Weights of a small transformer language model.
Size: width 256, vocabulary 1024, 26M parameters.
Architecture: some layers without attention, an embedding shortcut.
Training: 1206M tokens, 4601 steps.
Each number is 128 + 32 x the weight over the matrix's rms, rounded and kept within 0 to 255. Layers, rows and columns count from 0.

# layer 5 MLP up, 2048x256, rms 0.0763, rows 1832-1885, columns 0-127
[[111 119 154  98 126 115 209  95 108 158 142 118  81  68  47 165 171 103 107 118 118 149  84  94 147 171 143 156 168 117  93 175  80 171 186 136 119 158 118 138 179 142 152  97 102 170 120 111 129 142 135 158 121 115  52 106 112 156 173  91 141  88 112 130  94  79  94 168 137 158 126 106 146 142 115 100  77  85 131 157 156 119 133 121 123 128  96 121 153 100 101  76  88  99 190 130 108 124 136 154  83  98 115 111 192 104 149 151 109 125 166 100 227  76  85 118 114 127 150 137 121  94  97 115 138 104 142 101]
 [122 149 166 112  76 117  53 128 149 134 121 137 161 136 135 146 139 175 156 170 119 159 108 125 128 159 142 115 146  61 107  97 145 187 149 169 131 144 155  67 203 178 109  90 153 130  94  96 149  94 153 166 106 103 100  46 133 151 115  36 106 168 129  71 101 206  96 157 107 171 175 190 191 155 190  98 130 163 116 140  83  71 172 111  91  95 138 142 157  96 154  98 169 156 137 128 112 139 128  66 116 111  60 136 158  41 117  72 123 141 184 112 105  71  81 190 107 110 101 154 112 146 138 140 139  96  71 132]
 [135  90 152 143 124 131 118 109 164 130  94 135 149 137 173 164 159 157  95 160 152  61 166 113 105 155 109 105  97 160 121 132  82 148 164 142 132  93 164 147 114 174 166 143 163 176 102 158 148 139 122 142 188 115  91 143 145 114 156  87 153  97 133  86  68 162 151 128  95 118 171  39 152 109  64 162 128 104 100 113 124 148 125 142 129 101 147 146 180 110 122 168 216 119 135 187 114 132 115 104  71 111 146 160  78 128 109 141 142 154 115 131 117 102 131 120 131  94 167 108 112 140 173  98 106 150 137 109]
 [135 155 174  82 159 142 100  88 137 142 170 111  82 115 121 182 136 124  98 149 108 129 197 129  90 171 187 108 140 165 176 127 106  89 198 114 135 142 191  79 151  94 168 163 152 129 101 138 127  72 121 162  78 164 166  92 110 131 129 146 139 102 135 148 180 148 112 151 111  78 120  86 137 114 159 166 140 139 101 148 113  82  94 139 100 148 115 142 135 136  65  93 151 142 135  96 131 167 121 139 179 154 162 112 113 118 136  94 117 141 133  57 113 103 112 172 110  78 138 150 123  86 142 123 154 210 136 123]
 [132 101 191 140 148 121 119 162 170 176 134 185 105 147 152 141 132  88 128 124 119 141 141 129 153 174 156 135  64 143 151 127  67 130 142 105 135 138 179  72 131 114 145  91  48 146 113 129 173 113 152 140 123  74 109  53 139 174 127 151 134 117  88 128  77  77 117 116  95 149 115 133 165  75 134 179 158 130 150 168 138 130 159 167  74  77  82 149  76 135  88 147 145 160 103 131 129 103 140 160 136 195 136 124 127 134 118  97 134 155 151 114  72  59 172 153  97  90  88 141  87 202 178 104 119  96 116 176]
 [145 118 136 109 128 169 100 162  53 117 111 148 106 112  94 158 116 146 144 117 103  79 128 158  75 122 155 127  76 167 144 108 140 141  84 154 140 158 178  91 114 143 125 150 122 177 165 106 123 163 193  75 101 125 188 119 122 148 108  84 124 138 136 173 136 160 169 180 122 144 148  64 182 121 131 136 122 106 121 135 118 102 142 122 112 121  90 112 161  97 132 130 136  92  77 148 107 198  65 141  63 155 156 194 150  99  66 187 119 131 136 112 142 145  95 158 104 108 157 113 151 126 174  82 107 100 186 120]
 [157 126 143 137  93 134 117 154  86 143 170 173 129 119 157  79 154 132 162  32 111  75 127 113 157  74 130  77 124  86 105 129 162 133 160 106 123 171 120  79 104 192 134  84 109 140  11 132 118 118 120  58 130  73 118 118 113 111 137  82  77 162  82 112 109 122 136 173 151 116 184 146 132  59  97 138 162 146 109 135 110 161 166 132 120 105 174 150 119 158 147  81 152 122 137 140  98 108  75 111 146 127 120  90 101 157 174  90 203  84 140 168 108 174 157  80 121 131 163 154 137 168  98 107 122 155 121 170]
 [165 131 151 136 124 100 103 115 169 113 155 186 207 136 115  82 117 114 163 141 105  93 138 158 161 138 121 136 127 141 154 184 152 118 169 128 152 140 172 107 109 140 146  99  93 129 147 108 144  86 156 115 140 133 106 134 107 158 129 109 117 109  68 107 117 124 111 123 135 160  78 107 204 121 114 111  86 118 199  94 135 118 135 102 101 105 101 150 130 137  77 141 111 142 137 130 129 135 160 117 106 134  77 107 127 106 144  71 174 149 105 157 124  74 143 150 175 129 109 183  82 125 114 159  59 147  98  98]
 [120  96 155 142 137 181 144 124 136 158 163 134 158 119 123 136 153 120 185 114  99  89 116 113 186 125 180  90 127  85  73 145 146 177 141  71 147 135 176  71 137  66 145 124 126 143 129 141 144  72 174 201 129 114 102  95 128  82 138 138 106 164 143  82 112  80 146 137  96 152 124 213 134 136 134 127  91 155 102  95 113  52 140 164  73 105  64 116 113 119  23 116 112  97 163 137 122  89 106 148 167 143 143 162 145 112  89 140 127 156 126  93 100 101  94 119 169 115 123 189 152 149  74  79 133 122  97 138]
 [182  93 116 123 105 132 141 133  91 150 148 175 133 130 119  51 148 126 162 132 124 110 181 114 148 139 181  95 105 102 120 141 108 158 118 162 139 127 138 134 189 114 147 160 116 138  81 135 159 168  88 101 118 122  21 134 109 149 118  94  96 170 125 139 134 134  95 163 166 153 118  82 172 139  82 121 116 137 105 144 118 153 113 164 133 107  88 159 109 141 114 153 189 125 196 122 175 125 123 120  23 191 119 153 151 153  81  60 143 101 145 102  88 117 118  98 144 116 160 136 133 158 133 100 190 126 188 144]
 [174 165 158  93 134  93 133 114 121  97 138 133 163 102  92 167  95  51 156 148 138 145 163 135  79 136 153 142  95 135 135 114 142  91 106  86 229 136 136 164 163 118 131 155 138 129 140 111 124 146 126  85 114 164 149 176  66 162 115  94 157  84 143 131 204 131 127 161 206  68 126 154 141 147 142 160 134 108 100 110 131 156 144  99 128 110 190 152 122  55  68 151 142 133 158 163 113 104 111 137  49  92 154 154  80 135 125 139 141 145 134 111  94 174 137 140 117  94 127 104  63 130 140 103 160 157 158 178]
 [157 116 146 105  98 134 150 105 154 144  99 168 108  79 103 153 133 105 118 133 109 140 135  46  81 110 125 198 154 133  52  94 126 163 162 168 109 119 110 150 133 137 132  95 150 149 130 182 124 101 126 112 102 143 139 102  89 126 163  78 129  92 127 126 172  88 109 176 111 133 114 146 110  98 108 126  99 109  89 136 185 129 123 111  65 123 149 164 109 128 111  91 199 119 123  82 100 190 163 144 136 137 116 175 220 166 144 123 164  81 181 128 110 147 118 206 150 136 103 177 107 152 177 167 143  75 156 115]
 [136  88 175  94 100  91 165 145 130  78  86 131 124  30 111 135 155 107 117  99  49 136  94 132 111 161 133  26 111  39 150 193 181 137 198 187 132 150 116 124 122 107 182  92 123 166  88 139 184  95 146  63 148 102 154 124 130 157 111  98 127  94 162 135 111 116  90 132 134 136 169 127 135 102 158  80  84 104 159 119 109 109 162 147 121  92  81 161 213 132 137 105 132 129 194 119 114 156 131 150 163 155  64 166 189 130 138 146  98 166 165 163 136  84 106 124 131 129 136 135 145  79 163 149  96 109 202 143]
 [120 121 147 105 101  81 139  81 198 145 137 125  82  87 183 149 125 134  88 151  90 110 185 116 187  98 118  58 106 108 137 134 138 168 176 102 108  70 159 121 102  99 132 158 172 143  95 119  94 118 156 140 130 115 144 157  64 136 114 120 103 135  84 114 125 101 145 172 111 139 129 100 172 147 158 218 105 165  80 123 130  43 130 179 134 138  89 172 129 124 120 108 206  84 201 124 158 111 113  76 100 107 159 163 127 164 178 119 140 151 145 138 179 151 118 140 163 119 126 145 125 117 149 143 110 155 149 142]
 [159 117 128 132 100 159 114 100 131 225  62 112 163 138 110 144 123 154 132 120 130 155 153 161  71 119 102 143  92 105  71 131 173 193 116 148 141  91 113 115 179 141  99 135 144 119  91 125 136 118 133 149 170 111  46 139 140 117 119 128 129 156 101 117 114 140 121 165 112 167 119 128 155  82 171 133 199  98 155 133 138 124  96  74 130 140 145 121 117 132 156 144  96  83  79 118  87 155 142 136 103 111 141 156 100 103 126  88 172 122 140 166  88 108  91 178 137 117 142 122  94 145  92  89 140  84 150 163]
 [140 159 106  70 135 147 119 119 111 161 163 102 128  47  87 115 142  65 109 121  85 145 138 134 120  92 129 105  58 186 126 156 161 116 163 130 118  98 115 139 125 124 120 109 163 140 111 118 139 201 137 132 112 178 119 120 126 154 170 105 127 145 163 100 158 194 137 142  81 113 147 101 140 138  90 119  52 140 101 119 147 113 151 139 124 119 158 135 160 159 145 145 154  84 131 140  79 118  73 135 148 118 155 122 123 124 154 129 116 122 132 131  99 155 128 118 187 118 114 212 105 116  81 173 145 160 207 160]
 [166 147 147 109 170 117 142 113  84 169 101 118 148 157 145 108 147 118 114  99  96 133  92  99 178 118  84  92 142  61 160 179  86 116 173 132 122  89 104 134 187 128 124 114 146 112 156 127 114 155  60 108 183 193  83  57 125 155  79  28  85 155 166  98 169 143 128 144 126 115 125 178 114 100 105  87  88 122 107 193 145 141 208 153  74 105 199 161 105 104 109  82 125 146 111 141  69 176 152 135 151  84 141 106 185  88 115 140 138 113 180 131  99 123  61  91 109  84 120 113 116 155 105 106 157 102 116 159]
 [152 118 122 103 175 145 122 113 126 205 114 154 128 128 160 117 168  79  82  97  64 139 110  84  83 131 123 137 150 176 125 128 109 115 127 119 106 148 217  75 151  86 196 181 111 153 128  60 116  36 103 139 158 138 151  79 168  89 112 116 180  81 120 185  85 162 154 123 109 146 100 125 229 116  66 127 177  90 159 198  99 158 117 121  81 145 135  94  85  86 179 160  95  14 158 144  62 100  68 118 142 199  97 165 151 154  85 141 160 171  92 118  74 149 117 163  95  76 221  85 177 143 145  67 147 110 115 125]
 [160 107 150 128 114 132 211 108 189 113 149 174  70 112 118 137 103 157 199 165 129 128 111 148 143 128  94 120 141  79 100 115 142 103 104 135 156 106 109 124 136  77 128 146  94 123  94 143 149 191 137 147  73 117  72  59 119 106  91 124 167 197 136 109 159 146  93 104 162 108 189  84 118 157  88  92 157 109 124 102 105  95 123 129 110 144 137 156 151 142 125 112 133  99 152 147 124 114  65 144 133 156 123 115  81 122 155 154 168 128 172 170 156 151 138  89 146 104 128 185 130 131 117  99 173 142 149 136]
 [138  66 106  99  90 157 152  79 101 127 184 138 152 145 126  60 119 134  94 118 126 118 145 149  66 113 175 161 140  92 143 104 159  85 107 109 114 116  96 115 165  49 148 107 116 181 105 133 134 149 128  72  69  84 172 141  96 158 121 136 141 117 130 102  81 106 122 106 185 104 144 152 151 151 184 123  97 141 147 131 145 131 138 115 146 104 131 155 174 115 117 156 136 123 168 102 149 182 123 118 120 156 124 148 180 131 151 113 130 108 177 124 125 115 138  99 121 122  95 136 163 123 144 130 128 102 120 107]
 [155 151 155 157  25  92 117 106 109 127 114 126 100 123 103 155 148 123  72 153 126 116 136 146 114 153 157  72 110 167  83 119 133 170 128 100 150 165  70 125 174 150 202  56 145 134  99  97 156 148 146  58 154 162  72  24 165 104 100 141  93 117 155  84 112  79 112 142  37  74 123 130 117  83 111 153 170 123 126 133 129  64 156  84 102  88 135 160 144 183 123 118 171  70 114 122 156  86 106 103 156 126 135 172 114 175  91 131 177 117 137 142 115  44 159  99 152  55 138 135 134 198 120 142 167  47 152 104]
 [121 138  94 132 125  91 119 110 110 125  90 159 134 158 174 174 123  74 201 109 124  49  95 161  88 142 109 116 108 134 157 121 148  61  72 208 168 121  95 104 173 189 196 176 122 152 139 157 167 203 168 131 131 124 106  93  67 168 123 110 121 197  84  99 181 110 117 131 152 143 136 163 152 132 112 133 153 130 114 160 153 102 185  93  98 107  90 109 123 165  64 130 135 124 133  76  70 139 108 103 162 153 127  97 129 173  76 128 121 130 144 145 122  37  34  84  85  49 135 129 168 153 140  43 163  96 147 138]
 [146 178 142 117 181 128 150  85  79 154 102 162 113 152 152 145 131 123 154  84 138 132 146 122 137 103 123 150 139 104  95 110 128 141 173 215 179 154 173  79 143 118 139 139 198 117 120 112 137 115  88  85 141 135  50 121 108 144  93 113 167 185  88  74 143 172 104 120 114 137 154 116 162 106 136 132 158 166  78 117  96 131 144 109 139  94 171 157 182 117 143 166 144 170 118 142 128 170 114 143 142  75  97  91  84 138 122 127 116  83 159 161 111 135  80  85 104  82 132  97 126 146 118  55 127 166 206 114]
 [119 141 151 116 143 104 140  91 141 106 120 143 173 106 145 127 135 106  94 137 101  94 178 137 195 105 188 133  57  96 107 111 171 180 168 153 171 140 124 149 142 124 180 112 184 123 144 129 110 145 103 147  83 131 130 105  83 122 120  80 150 138 147 118 215  45 123 158  69 143 131 160 128  61 117 150 129 139  70 131 135  93 117 131  77 104 175 119 154 118 153 162 155 166  90 110 151 142 123 182 186 107 120  76 120 117  76 103 124 159 140 179 127 127  62 202 131 100 114 126 142 141 113 101  90  73 113  99]
 [153 100 154 165 103 110 176  98 126 135 121 142  89  94 191 146 111  88 152 103 130 128 110 142 131 174 123  78 125 125  82  90 104 144 143 151 198 132 124 123 182 168 177  77 173 165  95 144 153 127 138  88  94 143 140 134 112  95 173  66 179 129 106 170 134  97  98 173 119 123 134 169 165 142 126 134 127 142 155  51 194 121 193 151 137 140 166 154 146  35 135 151 146  92 117 178 124 159 158  83  77 105 185 102 139 114 157 128 164 122 159 122 127  68 115 104  72 145 153 150 136 142 183 138  92  64 159 110]
 [153 110 135 147 139 146 101 144 168 104 128 119  88 164 105 146 150  52  92 108 118 136 131  46 170 174 148 154 129 156 110 118 115 175 129 162 148 108 121 123 154 157 148 132 154 179 151 144 120 136  86 179 143 223 107  70 143 180 153 132 145 118 159 111  86 104 123 159  91  72 137 151 136 119 114 108 121 144 146 102  97  99  66 155 105  90 148 152 122 100  77 133  76 142 147 126  55  96 142 153 109 141  85 147 182 158  98 133 139 166 158  50 134  81  51 165 122 140  88 154 137 190 147  79 118  98 177 105]
 [157 121 141 106 112 108 128 136 122 116 170 151 144 150 162  96 133 148 114 117 123 123 146 111 161 101 118 130  99 123 155 108 191 107 136 128 172  94 152 141  80 121 161 150 136 181 110 114 190  73 141 186  51 143  97  88 149 116 140 130 168 101  91 124 106 121 113 121 159 147 139 160 134 116 157 156 158 155 147 137  98  58 148  64  33 140 176 153  81 117 115 155 130  76 120 124 127 206 158 106 190 210 190 157 117 110 104 178 146 159  94  73 137 100 112  53 123  35 147  89  92 148 115 131 146 147 159 143]
 [138 128 137 165 141 186 138 153 146 101 116 171 117  96 108 108 158  71 132 124 119  89 176 162 130 106 164 106  81  84 193 111 151  74 172  95 162 102 141 161 112 141 148 108 158 161  88 123 124 120 150 117 130 108  78  95  67 116 108  89 123 124 197 116  95 135  97 158 121 142 135 153 124  82 134 112 107  66 174  93  62 152 114 152  66 102 184 129 107  77 149 153 132 138 101 120 107 175  93 155  90 189 120 112 119 126 149  73 113 110 151  97 122 159 145  81 116 107 175 155 151 115 154 101 106 119 131 122]
 [152 128 152 122 140 121 153 127 115 199 105 205 138 118 125 145 170 143 130 152 107 144  93 114 125 133 143  74 107 123 126 100 135 102 113 123 148 124 146  96 169  67 181 138 133 158 130 112 124 150 148 176  99  66 109 101 130 133 159 114 108 118 146 120 152 126 116 135 105 163 203 160 103 162 180 147 157 113 112 113  87 199 141  98 151 165 106 135 124 165 107  91 117 159 101 100 154 130 106 107 148 147 107 130 136 132 117 134 134 121  76 101 118 121 146  87 107 139 104  92 159  90 119 125 111 134  86 132]
 [135 128  96 110 122 182 118 110 112 143 107 144 137  83 160 138 136  99 123  97 100 107 145  51 156 111 105  74 150 160 126 154 125 122  83 121 123  77 170 108 118 191 162  52  94 133 100 141 185  99 171  99 140 146 111 112 116 124 135 121 100 102 133 134 136 139 117 131 118 139 168 142 123 156 116 114 101 152 123 137  88 123 112 159 161  86 166 174 117 124 124 108  89  50 160 141 132 144  90  82  87 183 102 140 123 132 120 147 108 167 185 141 145 129 156 177 100 142 127 162  80 149 148  95 203  89  98 170]
 [145 151 102 141 159 123 161 132 186 148 104 107 133  81 120 126 119  89 123 127 102 147 128 109 119 130 101  60 141  94 150 113 174 152 124 133 148 149 144 159 171 178 137 120 140 146 162 111 109 124 134 135 154 171 154 129  75 139 108 133 119 100  96  85 136 132  93 177 110 134 164 143 115  76 134 160 141  87  83 142 151 135 129 145 113 128 184 145 157 145 141 100 142 137  60  69 124 124 107  73 167 152 121 120 119 164  64 126 101 108 152 160 191  61  76 175 144 131 150  59 135 140 161 162 139 144 130  69]
 [132 104 137  98  97 203 129 109 136 125 142 172 169 129 154 105 119  98  84 140  80 157 203  99  60  64 140  69 161 151 129 125 148  77 151 168 135 111 144 150 100 129 126 145 101 150 139 149 150 182 168 110 171 120 119  98 110 112 113  70  69 119  89 168 135 130  81 106 168 108 140 107 145 131 180 121 130 174 151 106  47 142  97 137 156  84 135  77 104 104  46 131 122 175 104 139  73 107 103 177 125  54 124 101 105 145 190  79 214 136 137 168 123 163  60 127  96  84 186 172 146 161 135 113 189 120 169 108]
 [124 118 123 162 116 166 180 121 206  98 120 182  87  92 120 153 204  85 147  91 134 105 174 107 161 121 156 114 176  87 115  67 106 146 146 137 189  43 170 100 130  93 122 100 162 169  91  90 153 132 107 156 113 165  76  81 134 120 194 128 140  95  74 107 163  96 142 158 161  83 151  90 134 142 114  88 144 105 118 140 154 176 159 148  34 101 101 161 119  98 159 110 147  86 150 165 128 141 136 109 124 157 111  97 146 112 135 109 106 122 110 113 156 132 114 135 122  68 151 194  81 159 158 144 149 125 160  85]
 [135 112 137 142 129  94 152 104 149 139  83 147 119 135 195 138 129 147 104 105 137 132 161 105 156 147 141 134 116 117  71 137 121  82 178 124 117 153 115  74 105 118  97 141 135 196  90  93 144 124 114  99 113  99 133 100 102 104 128 126  89 122  88 102  72 103  82 108 112 113 145 131 169  96 144 118 143 165 158 156 153 154 114 158 128  87 177 141 142  89  68  95 130 118 123 146 143 152 117  87  93 160 113 186 107  91 179  83 164 109 152 190  99 158 122 196 168  95 172 169 125 133 178 155 138 132 134 127]
 [121 104 115 114 102 198 109 100 128  90 120 115 200 101  71 131 148 143 154 112  67 107 181 154 101 130 102 123  92 124  72 116 158 143 182  73  85 123 134 144 201 113 195  72 121 162 102 167 135 103 150 192 132 126  63 151   7  81  98 106 109 228 115 136 114 123 120 155 124 161 140 148 114  96 123 165 116 180 134 128 140 136 130 125 114 138  44 122 117  84 146 136 152  55 137 139 114 146 122  74 106 176 148 145 121  81 138 132 113 122 197 234 178  95  95 140 133 158 121 100 189 103  96  40 142 122 131 149]
 [136 130 136 112 150 166 142 141 100 152 170 113 120 104 124  97 164 132 136 129 114  54 113  63 140 152 177  49 109  96 138 110 147 145 135 115 110 129 120 133 157 150 125  86 162 127 124  98 124  77 140 108 143 102 118  52 128  78 124  86 132 148 131  41 104 106  90 170  72 108 171 179 105 136 104 150 142 141  87 172 109 143 126 120 101 121 156 144 153 153 105 137 134  99 101 135 104 160  89 184 153 147 141 119 174 148 113 187 117 167 161  98 142 123 135 124 128  86  74 177 108 176  92 108 131 146 135 192]
 [150 184 118  83 103 145 144 129 156 129 173 156 113  78 115 133 108  61 139 131  72 121 174  96 122 136 159 129 119 105 135 146 118 146 166 138 144 185 150 151 116 144 108 174 107 139 113 155 152 161 170 131 168  55 156  91 110 125  80  67 125 113 152  91 131 148 125 169 178 168 118 153  97  87  82 144  58 126 171  71 106 161 156  96  88 113 138 119 134 112 145 115 169  91 166 110 151 118 165 103 113 133 174  89 146 170 107 144 112 150 108 155 180  70 113 120 130  90 159 138  88 186 156  69 147 142  98 215]
 [162 143 142 172  89 139 171 143 129 165 129 164 164 106 104 133 153 133 116 123 134 121 153  66 148 116 144 166 121  94  11 144 125 163 136  85 162 148 160  76 159 140 151 129 107 186  72 102 132 126 183 149 171 126 140  79 116 142 120  92  97 146 123 154 155  72 129 197 118 193 135 191 110  95  89 186 113 125  93 153  87 124 136 155  95 111 132 130 111 124  95 160 153 181 154  97  57 128 139 100 123 171 137  80 172 101 172 109 147 185 120 164 122  86 138 133 104  90 121 108 136 152 121  88  76 106 122 137]
 [149 162 158 179  92 120 140 103 157 109 111 176 174 102 174  77 176  78 104  75 117  88 143  67 165 151 113 133 124 125 165 121 121 147 162 133  85 162 159  61 130 144 114  96 210 133 132 117  78 114 160 131 153 101 134 122 112 108 125 108 118 175 105 127 107  95  82 146 105 110 113 137 183 140  99 144 104 173 133 158 163 123 177 163 101 110 136 127 144 113 109  97 148 167 118 133 176 152 104 151 133 120 178 140 189  99 124  95 115  92 136 165 107 109 133 140 150 140 107 130 124 163 123 107 167  83 155 175]
 [130 113 161 143 104 118 155 149 145 143 161 153 154  71 116 109 129 145  96 127 159 151 108 118 118 117 167 114 108 100 105 109 131 183 149 134  93  93 143  96 111 126 120  72 132 137 112 116 196  82 149 147 130 119 107  66 134 126 129 123  71 147 140  80 115  88 133 127 138 123 144 163  92 152 123  91 125 161  83 126 126  91 109 130  99 106 138 125 162 137 131 122 135  91 125 151  98 115  82  80 142 135 134  95 155 129 170  97 116 143 120 128 115  97 108 141 149 118 148 184  90 184 117 126  90  94 131 124]
 [137 128 130 118 114 111 118  87  92 126 154 107 163  53  89  70 143  97 147 141 134 151 107 144  86 122 160 182 123 159 134  62 161 103 157 151 140  98 168  53 159 107 145  69 136 112 128 139 137 151 131  62 125 104 117  91 116  71 177  94 108 131  84 198 197 106 107 130 139 133 163 132 143 146 120 130 170 158  93 127 113  88 166 138 128 154 167 144 165  71 161 127 143 127 151 181  64 137  68  94 101 146 163 141 167 133 119 153 144 162 170 133 154 126 102 149 126  96 137 175 132 145 182 110 124 123 156 131]
 [156 127 111  81  73 124 196 126  75  73 139 155 143  69 138 123 117 145 165  97 158 119 146  84  60 146 142 138  76 132 113 106 192 139 147 124 126 194 140  78 124 105 130 115 155 140  93 119 141 117 146 110 146 104 104 118  87 148 127 149 145 177 139 152 100 109 107 134 125 159 161 129 101 112 149 160 152 129 161 143 112 143 141 153 139 117 139 137 112 120 146 127 140  93 137  87 167 173 146  88 112 139 132 129 149 173 150 117 106 147 177 135 167 136 126 116  75 162 143 123  99 145 178 134 138  65 104 147]
 [135 129 161 153 124 135 144 120 138 158 120 153 130 112 117 106 125 113 140 141 139 144 114 120 130 132 121 100 143 170  81 103 128  76 124 103 157 146  79 126 105 105 165 140 134 130 138 159 112 125 134 141  99 118 150 151 119 119 167 107 167  99 146 160 131 105 105 153  67 135 172 121 101 147 149  95 114  89 122 152 150 150 105 179 160 130 114 145 141 140 105 166 162 101 125  95 179 170 131 125  76 130 182 146 147 132 134 143 118 143 120 157 107 139 148 107 109 160 157 132 123 117 202  92 113 129 129 131]
 [153  80 118 141 120 134 141  89 143 197  99 124 104 132 143  93 156 135 117 125 153 120 156 118 139  72 106 112 137  57 165  55 144 101 160 161 117 132 104 147 132 153 124 125 118 149 126 144 150 177 106  73  97 155  54  77 109 115  92 154 191  86  84 136 188 109  86 186 148 104 175 132 141 152 165 119 142  99 117 161 117  78 142 123  80 124 153 149 135 161 110 134 156 147  57 128 120 130  98  98 122 162 118 214 109 157 122 154 114 109 176 103  91 101 121 141 125 137 121 108 144 154 133 111 127 171 126 142]
 [166 136 133 147 133 125 128 143 147 119  81 210  98 123 111 174 150 143 173 132  91  70  92 120  76  96 114 107 146 107 148 117 135 145 149 113 215  58 140  77  69  59 204 154 110 142  94 152 168 139 202 152 121 147 143 162  93 130 154 162 120 105  78 156  82 121 120 153 138 140 119  93 138  77 179  74  41  77 151  94 108 148 150 125 141 123 144 116 138 134  79 125 132  97 124 130 137 173 118 135  66 111 156 112 112 136  68  66 126 160 144  81  63 185 161 170 168 142  77 177  78 149  81 123 207 131 143 205]
 [137 138 136 140 114 151  94  73 124 135 165 124 121 117 108 184 169  20  94 147 119 161  78 123 126 117  96 149 136  63 134 120 114 146 113 110 106 189 159 124 210 145 116 134 148 141 118 149 177 119  39 181  70 140 113  95 111 125 143 140 189 109  90 101 105 123 109 108 108 115 172 120 143 117 157 113 136 201 140 131 142 108 155  79 112 138 146 135 114 113 165 115 186 128 121 145 125  87 133 142 110 137 225 145 125 127 179 135 166 132 140 125 130 128  47 193 109  75 113 134 117 137 157  98 177 100 136 107]
 [139  94 149 144 103 179  96 133 140 122 128 156  87  96  97 160 133 111 108  86  99 110 143  62 158 157 154 107 108 102 128 169  62 173 151 111  97 116 150 135 139 159  93 110 186 175  98 166 152 139 108 127 161 138 126 103  79 153  97  75 169 154 104 175  82 160 116 184 155  66 171  97 163  64 117 105 160 156 130 120 139  95 128 106 114 137 175 145 140 128 150 115 146 129 118 108 119 151  90 123  84 135  98  99 201 114 111  89 143 131 131 110 117  89 124  99 116 155 123 133 142 114 128 118 208 141 145 112]
 [167 108 155 158 121 120 103 157  95 112 136 132 108  83 200 100 149 124 161 119 133 163 110 121 189 127 123 129  79 185 112 135  95 153 124 141 124 138 193 154 152  91 196 162 177 117 136 107  89 116 136 155 180 140 160 122 105  95 178 109 106 164 161 163 105  85  97 157 108 135 109 135 134  87 141  92 107 141 121 106 123 127 112 133 141 104 158 155 116 102 138 119 165 104  75 142  81 138 139 134 143 151 123 116  96 105 169 138 165 129 134 129 104 150 133 164 137  87 143 221 178 111 132 105 124 101 139 103]
 [122  98 130  96 132 180 155 131 129 134 103 170 131 164 136 113 141 113 109 111 132 124  95 110 135  88 126 139  86 116 105 172 162 192 166 190 138 157 174 137 192 115 133 194 136 152 121 122 187 151 100 108 162 163 166 150 138 130 152  99 151 115 144 111 136 110  66 136  81 165 167  75 150 116 116 118  89  93 164 125 105 155 175 165  84 108  45 195 143 128  91  84 163 101 182 160 166 153 136  71  80 156 119 118 149 132 109  94 159 146 125 140 151 137 108 147 123 149 149 169 107 146 172 115 139 129 131 143]
 [122 119 151  76  96 174 112 120 108 134  76 122 100  61  56  92 150 147 144 132 114 177 122  89 172  80 167 126  91 116  97 108 112 173 147 209 154 157  98 114 111 170 122 166 116 155 132  98 130 110 142 152 138 148 157 111  47 160 118 155  74 142 108 158 163 159  83 132  89 133 185 141 109  94 183 157  80 113  98 108  85 157 130 102 111 120 155 178 178 112 147 123 121 138 206 101 131  84  89 164 150 138 116 133 156 127  97 145 110 108 174 135  99  80 123 141 208 114 151  93 211  97 148 157 158 128 149 126]
 [160  84 141 151 121 149 131  81 166 209  53 112 137 113 186 116 106 107 112  83 107 136 116 122 101 135  82  91  94 121 168 164 103 113 167 178 174  63 140 115 135 105 155  57 161 155  92 114  91  84 225 157 130 147 124  91 132 175 136  78 163 154 193 128 131  97  37 114  64 174 160 144 147 188 111 126 174 156 114  66 144  71 130 140 155 103  91  99 144  94 112  95 154  74 137 139 139 114 162 116 133 192 153 134  96 107 121 149 112 151 166 181 124 151  73 159 138  62  97 194 163  86 171 136 142  98 157 113]
 [133 124 156 110 128 124 168 142 116  83 111 112  94 140 124 167 107 133  70 132  91 137 143 168 143 122 127 141 112 170 145 119 174 123 127 137 131 125 153  99 121 131 124 139 150 120  89  87 137 112 127 102 148 146 110 101  85 168 157 186 122 138 123 149  91 102  92 141 152 105 152 106 128  98  87 134 157 117 170 118 102 109 186 158 137  88 141 143 146  73 137  42 117 149 101 101  82 135 150 108 145 200 192  92 118 109 106 122 168  86 110 177 167  99 120 106 108 164 155 148 139 159 144 112 130  57  94 121]
 [139 144 172  75  98 109  91  95 128 102 103 144 165 136 139  94 107 152 170 118 120 166 149 119 219 129 163 157 126 131 110 102 124 155 136 120 150 103 178 103 101 103 212 158 129 106  61  59 162  76 125 169  63 144  94 111 122  71 118  76 105 125  80 144  90 170  94 192 123  81 122 141 132 173 150 131 133 108 146  64 156 121 138 111 135 126 142 156 107 117  85 164 164  63 101 125 151 147  95 105 146 138 113 132  90 116 143 117 202 127  92 145 156 108 131 117 101 167 166 175  83 141 157  96 138 142 121 174]
 [152  89  92 107 143 136 104 106 127  94 120 136 202 102 148 107 121 112 126  94 119 156 122 143 158 152 152 100  92 112  55 151 163 139 134 103  88 110 119  97 121  72 114 119 123 159  97 142 145 121 190 143  90 116 155  91 137 149 106 138 154 119  72 115  86  83 100 172  84 124 151 118 136 157 112  78 167 166  79 155  71 156 145 167 138  85 157 151 134 122  93 123 131  98 169 148 122 137 126 130 169 117 129  88 153 106 122 148 169 141 129 111 156 153 141  70 112 132 111 142 101 132  96 117  86  79 136 132]]